config = dict(
    n_kv_head=6,
    head_dim=32,
    norm_place='pre',
    positions='rope',
    attn_scale=0.292,
    bias='qkv',
    parallel_block=False,
    init='normal',
    optimizer='muon_variant',
    beta1=0.95,
    lr_head=0.00537,
    warmup_steps=0,
    seq_len=512,
)
Each number is 500 + 50 x the weight over the matrix's rms, rounded and kept within 0 to 999. Layers, rows and columns count from 0. Numbers have three digits each.

# layer 2 MLP down (transposed), 768x192, rms 0.124, rows 709-767, columns 64-127
600586513545522513397479468556467616453447521479437433518555417463420475556427485570340531499529464540550433450507461560523494527419500450402546497431532546546463592511575488544477526477495565
555504440473497454487607467479445422431532459477495503518526522528518566500542539513463598543502489419446480549476523514504443453507479570597521568543455456498437576554515447424577432461402618
574530440481484606461490593512491562456462528519478414557560552595494424491554501391451413559518553512496478552547451621500461601428431574462538512503546461485450490561538477482506469478556520
530470586481480573405457568497450505491541480535616547491553589569496404592489515432469542534435420566411541510533437479487515449504393555523447412531567495520605469438527488468540492428555542
494387477558539446547457505441475515472563485425512479455444471490498492552439458469548500462486575446507547475555461538501451446441514464450490501503542531528403570503498548502476456532508528
576518492426507452464558490476483419446597421523397451470486515492584474636469363476478471486488495568439480543543507463521501414474512393582384542538524539468497478522557540534539505415486536
545462568528557432432434468539513456485486414607530455572537445499460550528570492477447580463575535485572467401544471479528429523516512485426516443472505604406552463603555586422535457622552510
521496382514472527460446463524444482577522490453491585417496567502568468503543513510377461453493525439509507497587489475459462542537499511497510509447537531508492473564530509475476433439592572
530507514584530533529371613541531524475507476450568502507517441545488532495525483461579431494574573445511569541517398530402515442494509507562474539481427504448414453507428465438510550499536522
451498475557448448559528579518503590604425521423564514472582507569455476434545489498512486487535459481596566530491444486498436473547529500507415399509518528412479455487507487469562479457516551
494536453526493501537522537446504497596558365442564375562526534563419485546353577519500487546545549431533511586445356521491428445506510602471505428467472443571548496485479448468472430511440551
492454383548569470457595512570512489493527579509426453476572558467492552506457467505472553529504573487555453417533531456471444448388487548596442416337442524418458579526393491375452599380451576
549475529547527501484512512467518463531453553462464555525467554507469463527523481461483472513443486545513415418427366558533453436549535448469470520540466530560529496494527545501542486446498526
532394546518437570560503588497492541503522414548483509529510479434570463511485493435557492510458413470444443502484531550500390581501547543581536539504519487429539450521522488384509484549379671
452519410520580517464465549520518446545474499456508580465426478514466492543461468457465548576472576470572524545437583451464580475496521495473453508491485548471492540541583478517480483464641582
489445414531512511522510513506500485454370452443457519454548467467377526499370415549489457564545477473607566482489628596460418488470521532507572477541483500526578399486586531538408587488490360
564584525535538441471498482548418466510567535465454509416477386552523477459528420534511471555517558573556472512429439554473500578499455524452459500488441452476462439466493466574532483557478581
537511491521554582632486431530444515569578429433537414545347503593503475498448513536503395605538507449546503484446543531515439565517484447387438459463580394457626497554521536487440455424491482
518516400551579489435476491442436426489399542482497474523611434591582482514481597479487519526517508622479451438533536529481433450490474425546503553492510496508544530484484503483442505484515532
516536558521515496501524552573450455436473463621529525413542511452398429611529492514498593434445486523607521596537515578457469473419475480569512522477581541400483469547498459506503435496562637
468501501424485519519466488545511554538440469490392428451416463566460419434401438468526485527476489443513531439522464538542465438545535465535509558540497511561506549497549391473509512488485618
483443400564475504449524474535503533476496519396470570489282656507530561477514499479464486486503478454485530559495528499531575453490534465527616505529489517427520490451510482440525480517531512
467379449444500393477454492473431575452399485539480459486652566440446445463447465427461486480480477502497461479482474467537525445538592546576527510518403400468492620436492489409465484493464515
532591500566484475479509475492574480558453553618468577591442547547461511460452479488479507587522564550534537488542442614427438449515528547528419447533480435505494521598546534555467527456524543
491479510578416535458493565461423445516541553553552516524406502470555494412382526416580458536501504514524513533574458482418476510393490484528534500478581524517506576512476444379547573537521458
417498536597469550430511436446546504493488534542515492427452545491482455526537521487489525539474626403446602460400563440457512555532558511442496460537616467537462523511519373459468520530556508
460430521564559618552417491500525543501448507467446428475476526546442539589492491511558430481486467368429465522456560498455479473455568375578557470401418542553413420528482400437514486634592529
499517475477476466511466524474493487498505520487470459496502450468530506497505493483468472470523514475502531500474497474502489447522498481484486459477511531488534521490500507536463494446508521
503524460537526488510467529454524536490455492452510527498621418580465483513531551417437467533436608459494497507478524431469494433373440469472471458537511579538542474524420567547511603416494516
541464450461480529499489513513500494496523555512375505536477469479539517549310444389618429485454500517510453532494560449481460568490522499456436460456599599499520463482478454510593540397459363
529430457395442458479521540467536562633552521468425509446448444536549403454463442498504394535520520575571589512541489444531589560583503412606494414491441506467514438499564474532540623483525450
486484485497515499502496500472509530498471485489545487489479499512485514480480509519483490480506519528491478484530525491513481506506487472488544523488496500528508499502520493517488529490534499
484462484559502508515433618441538453558465404466469503535564543553492542465529412429535491520508552457475497501499500491502532481541434480491490569554503562442537513529523482455557548520558526
472524525507501506544614542522570494529441518472542460499428483374466535510501434419515546344558501508423522558462407477441503450525542524557481525542526534611454501434445414480543498506427592
584520461567440487570508477481475519479512531444469512508564524506493547546586537533590535439477467508528502500423429565503470459510472593528478512467571459553485452457452520512483510417431461
496534435535512405529398571470482496476406445437476615488556507559423418504439481482407504536572529550495523485645488465538463565539443530526474535520420489521524476559481506538521518531539461
510481508493441488502444462514513569499495416463510486520521471483439500512545453416461584510502547583512522519524451455471481473414518571559519464529480549462500487471479562524465514470496543
521519474524452515537446552539498539494507533433431359483549639580491537483481517489475484533499518434473524614514471428466580464548541542500457526429517590492431605402513494598526430500473524
495470444583557461524425413582603542528514492450500502575473528534489585459554456452491504551460550477477579477556519494494510520508450512521510500620398575516500486459539484459473545502490588
541508504529485578494496382454437613462554518473526497516629606481512596514569469529563478574489478472463521521465522521612428519495422502528564414464436540395496452581492461491474451474532517
448493550576557510428583484559415454517477516464544527567603492505485418548504485504465444531457525502521520522455485517418488518440551500530492523524546503419442439513452513532452566442536517
496456557490349583427489499524545618464530467540473502547455558565610480521428406520444422488539493443496583511492495414492563511460542499534383467541458516554492493544477523475499486542499470
503521512446498494612497424595544506467510402501475480551547393489464469536552524437617480519559470544456501439515598530529435414420531609532529529498407497529468544547514538518424526385514546
502538579537468560484605406499475536417521445509498638491437511509589385502488477491419582543495529577464512547451490494519504493496485461505598527473527511464548569492491540512498533538497602
548480486548465501511420528564533525493452551508497516519513507503472465472465482415447451497497433476561482493489472489489504471473495442511483501571556503497469502490513550476412465543529517
410471512501453443461567443478498612421571485621555500445514465481429525490650457480448464515374513545414489542474533511526514558562456614546499535510538365508523444520407529601521501515507492
500650490442492542454492558549592596525541486417475476557558455532517452526476530516583460480562592550481480365555497551423522447538535440467425526518451496475443434517522422431450510476516455
459509525428526532519474468487501559467455497497476512497545404585461512522520553453512531484542555474565524480499524501489494408432543534463451416468475525564458491557477500611444551439453583
532457520444616495472525531463505520552619487471446481414463466549579419444530569565561472546517519482628415428392564474487570437435548424498450526499669399532450481546433582439502509517552544
547503470402532569535467510603559584599617491416467548501460516467528527468465498560558487440552487591429511491415584552550482471426407554483380446529485485460523537440464512492453483573563559
423490480532536491509501531454460468603418404438522456410503469429447466502538500494477498483523486433617417497544528538513488540529494538463467516546520507512400519479544454508499519437494457
490527504542506507517539489538552496478432467524577467486496446537561507574509497563506470492523498483499505486501512460513593477496571550565495518449606538563441412514472501504583445483505400
462494400478513537505503548532436564482442536463467507472578504526475506527504390405601449532462467410431482498545426515573455393434454482508512517531393486444477475485440551445437573477500492
504378558523515511446389509456558545403476520569400472476440424512411524482587451522472594444530522500507545426365541462614463487506525515589508510534590504552477519565449473508444445533547482
472608481484426539433517478532464531477419499386457406545451485496527532459417577472549449464512521457513513496468459562416600440497485508554504481502399545569524431403512502465492467437662475
431524569536423428488518496539504526512453510537387470507578570498488493547594441534566440514582532506559510528421490520488439485504564485493517510494516574542513579502536509511478575469484474
487466513600499537390600451438481456489544475558529466465453352644508494517542497416528449572579434405495461551369615495424545470539481576491520473517448589478525401593588489474357509533494538
531364556502473540501469554464523475565509495431462505518459478493498521507554524462443423536415484525432499474540501549507481515481518482437430473418489545439523475430407536479478535485489504
504486443423501471533503479530557457530567475436552538507474484453518456546582555563484475470472546488604518599429505472512520495521489515445438535496526534425490549515464500438519556546525442
# layer 2 MLP up, 768x192, rms 0.169, rows 710-767, columns 64-127
496491533467478533491474540471498506485452449495444488516433538468408440517527416555542562572451391437452451511539374455494450554440410497486465596472441398565492462542528357469486473504430497
443562466470504591487506483535542532536548515618468479529458444483529510506574497552595546521490529528510503536479550473542498454470527503526468468462516467509490494497516468481425492523563562
556550441512550451415481571396474435566495468415464471446447507378428517543434477390484495542520534558526527573526471569528447552415517602578433519465496443486570486475448450442451480583453376
467441468492561493514439521500477518526496520572544424567479570538526462534496504526510504396564532419499531455547463520407521493563506470500568482472412489537471492479525487481489493453512492
436526522429420662486522412481454503452455393551495426443414512526559499506524518494564492427446508487465547429503553547453462549435447371521493503445454456512514549427506464518466436459427505
446509405472451525496494469565551451481354480403491436516522478517560535455437499505466511523457390646503574438496615470555427458469581527464482493441504441538525497592446472507428498481552505
504536466499499421437488469517521537504555433553496446466547455537514519519568521512548565477534492651557509510460522505485473408480402553470509461512515493591586546492520458418466495421485540
524564560577569510635506479559568427445515574478514571518479468473458511477541475499564510370490432492493548471450541525492604447382471547560564484460433521535555531469523405398501558475491531
486558518475395508438497490543387476545523538544513471492549454504510485467472560432582502487467538531497478531544482508402535453455462487520512580473478524450544559578471477488473514435546502
499463545485533501478539425487467501533495591474486525481568546456518420553504485465416600526495451541476540523526528524507490538519443427481443423488578508479602536487390481474477558505443487
467486538495476476451535453474557470455463485467486442614468512518488515631472555550510467540541533484561508559560485480467491536497502469466480414554489500530498424473517477450567488525533431
476473423444522608621471469513583410590601463556516501632436552465554447517479436541473524481469468559521455478343567460540512484554554505523500451429467530494426476505531538544500634500564491
390570492502464451542466548538435503493502555483426481497438557535467665518490502531589520531523432566557420567544531422497540578624462471476486467473542461535442473482488517439485473413421562
479502362587502521448535527450473436535531500474518509527525553450512497388487557549520531448469497551488516473561474502561522491553427525487526486516370496510443544495573480519512430483489487
456518433525551487418479465510459354504513465511574484477537572397449479438486508537391454467449523444520539505531489554519419570513539536512446418497507520503614545576519479441540488497557449
440572499542481505511431514470498509512496527583465532601449523411596521528469529587567500474539480607514498522548502432550489490551474549584500538502637476490557421478502446506472503436563481
576540442449467492467462467523530530580534456532417578477512513560389583530361522407499574505424531539511464488521543497510561514451549566531439532611567545417474458490414544522507413491482359
442497483609589453478566546459630589554604505448457521429468597519493415479566522628407601484483437531532535642456456484492537489432494573429367503461466463545598534622503583510495529537567455
466510409537404417540542510519481479464498533555424491555585512499525464525520499435449532505492524501564492410481477543502535520437499526545503469482406454492644595565487502501558465488463454
450466545464499563489508486479571507471582453545392580501506517489497571398500509538523494520576458559523503417498510491524513487515446504500498587477401479509453451559460418577458535496495565
475508640537549512393589557573539516579558531486551447407586522486460489466528454484369496548526545464509516515530564527540447467410550453558487523483526518450585519466411522461541543566577549
513478435446424534544550451541508507506571518505544468553579478373466533411547464372412506377408426564540407561470506484409521522545580600462478454560496496478485572481474453465501543452598505
496549576460512523497418528409550540453438505514525553492505709555472519554501458466506527429528465600466489472457371507535547508470528487500555484501454459467447483508490571525515504441488567
459468435466506434515515425522434409562635525603497418443422504446497559500470457499551601565489490571512502496519514494551526531522516494535408452461488522491536569563433510507532540457562531
539601462449505505513500537444556582589568448500570492560509453533479471472524528485477519564517511463515570505489467470445487512462421444516476524425498475597464536436468424513513408408498493
479512463499462543589471412487484529477378518489471516547478513463523486523569469521526513531425470576604472570460501534429535582498468500493496520392503485597454530575498574516447464479474413
495528500469486487519503475475515504468479511516498521523486474496515498513494514488494511511501491499523508502484495479487490512505477496497492495485510507517501498468505486479491478519488519
465451542401400469447492499494554499476647483503471597474508487449441602510495554501596516532441394574459567429554539515489509509552429441527554499454460540470407479537395493513538471450497469
499386446529519458584385478581438528578606518524489480520520513458478587456563605419498367497491504403548497402535511394487560444576442494546472558454459554407474502530479424489479585431595280
445585479571498373629533524570542475415599432534442490430463542558534550520603528500464610525408459528563402532472518529623549564590562451609563431445432509509471511536555593490493465517479462
489514482511466522516496488512499506514486540504498490514494488495486486501508513513523521499509497515519492502485497516501554503486540489505484515517519495499503503510503510485511506493485492
456539427523452438517465395497510440595456534531496472469496515479530420544552569497466517470587461497437486413496512482470551535516433548406534468496536517466547496436549474445476607355484518
461479374533487487615451464460525525523570486585461631516514526469526503542526459573573567496440535516479518461426500498418480515437574497537421450490448531500511421408493480430507566508641406
513529528441469490539490484463522437550511453492484477532490484527494575487533539501479454465568487550492558503539440559529512532511468505522468473572365551529443559489504531532428510408496443
516521516527491423495427438522414463412476545538508616486516517554552477570451462433435542553570515564504553493634454472491469510554496541452477500498442448498463566513430496553493464439537508
458501504499527460568542464492526517547544426481469466505519475507492502462499414490557531491471500537521534485483500550482560504522443474557493437351501429453518527532397443586453534510509471
503615535525526511607521483514580517444459430526573462497552505429521596462527596411516541504495525549503502445564504409508553511410472489513481558497504522498464528481561642498542486488498570
469431523504455596459575453461503416495577445502466503484524423570578524513433491447387534569513490492452413450481503486518490593446523564478541494495555448483545416512406459526477459501501511
483425519463540491412480471531524496487469575487517547529500485455501449493550492585474471587488499469397577501420454507483466497519424562342517472517441510481438487435401470543482433516509409
517520495535472458493517496535429518422471506534400450510475547421544470446532600445472482519465574455553450520555451432528443520445536427560590503524415503438470474544483552509441496411554473
436570516468513512456548445460503473533457527582613571496605569606527507539536505511537497527583488508526517496473464464565434500475523434565583490432511467616470455538500507533516520535449537
455485488431469486481516524445491535541537551469556466554529470485535556509566567466549549542437531556477416554513509559495416550467504503524482493532448572484505520415411542497469476427526579
535515560437425593451497536486570568553443430532473432534484513454521479523457538517549565434493473464405564482532524462446535463520416558529458440363441541547611455450542502446490543450573451
529476602534452482506503560550503511461476496448547609445519518429447552511561486532478497495492433434542456459554449471446505544413478525438474484443484519534530540454428553415521452437485572
482412523475508517514450521486594563471503469521419438470427496501491597513567425511527464434515416486492582526467484501483461481526518515463482484491561505510505477645496542552458497433474479
480592481507461552492550511638454536539482541491572492426458508527489501461520521530392501526470536525423552545481571549448493510510522490507387487448489453445373466563498526509502483511525461
506512537547502460494493507495488501544583522518533441528510467445445472427555523490527613512469471579379508451506513530534474460544404463559471496491471480530509521534481476492504499462545462
564613467408641545493429472596516508576547499496438513509534475524456550466474477461541537540430522540612488501431611459639439484464557434549516519653514591445536447496460605501528549457431332
476599463422557516441530413498430483567557492400489553494427564529442466511509490515443563528473584461546504594577445482561529562505487541488468604485458455462580538577501437472472513487628462
472443472453521498503555521517528506511435493528560523498547496445471560506498506515471456512467478456529496520581482473547446574408502512473556455429484527437415482550539506490512505550494500
454514468551455494551421416528596418503526530487480627496487565544526574475508490519413446476522453563473472556496556476590488526515516433519501450415460510552532457505512520570542428492470440
422511501495466516504479485429489514533525440550434477499458516429560508534517415458607529584501424496412558495524489599584487483547537491458483498466452500547449405449482436486494511472495469
533468398460610487498511572506554525536537499571510419561437480376482491503530499581501528508438422503524516448473544490463556514532475622510403548498491455505562545492619541506503572537515553
464455567483474562396482477471476558533570429557516519458512532421440440584502418408485396409509533535424552581467476530479427479514540564528444514459538501535588460479518558550531579457503432
443561492510564471521516497500447490566566454461468481517542520550377497410516508490469512572534400466493560380473458466648488430490579392581500492460513429482586412556405505527484478498482480
556459444570540528471539469522441503520530564507447490587486436548590481548525508549603523489478459419376505530494505547484446468427518569437517499512522475499565442553440591460434572482657418
467550517477457528452539456541463524486552458529572458572532503570476442479507444416450472452469479411507556438569547572519600543496426444470469540438487520492557456532463433482500439421471489
477513425420483403475493495499434458486574382408436508520530481571450439468554554500503572568494440463555497439582564474484476441444394524526469491524492568527522454590481501522479527482478452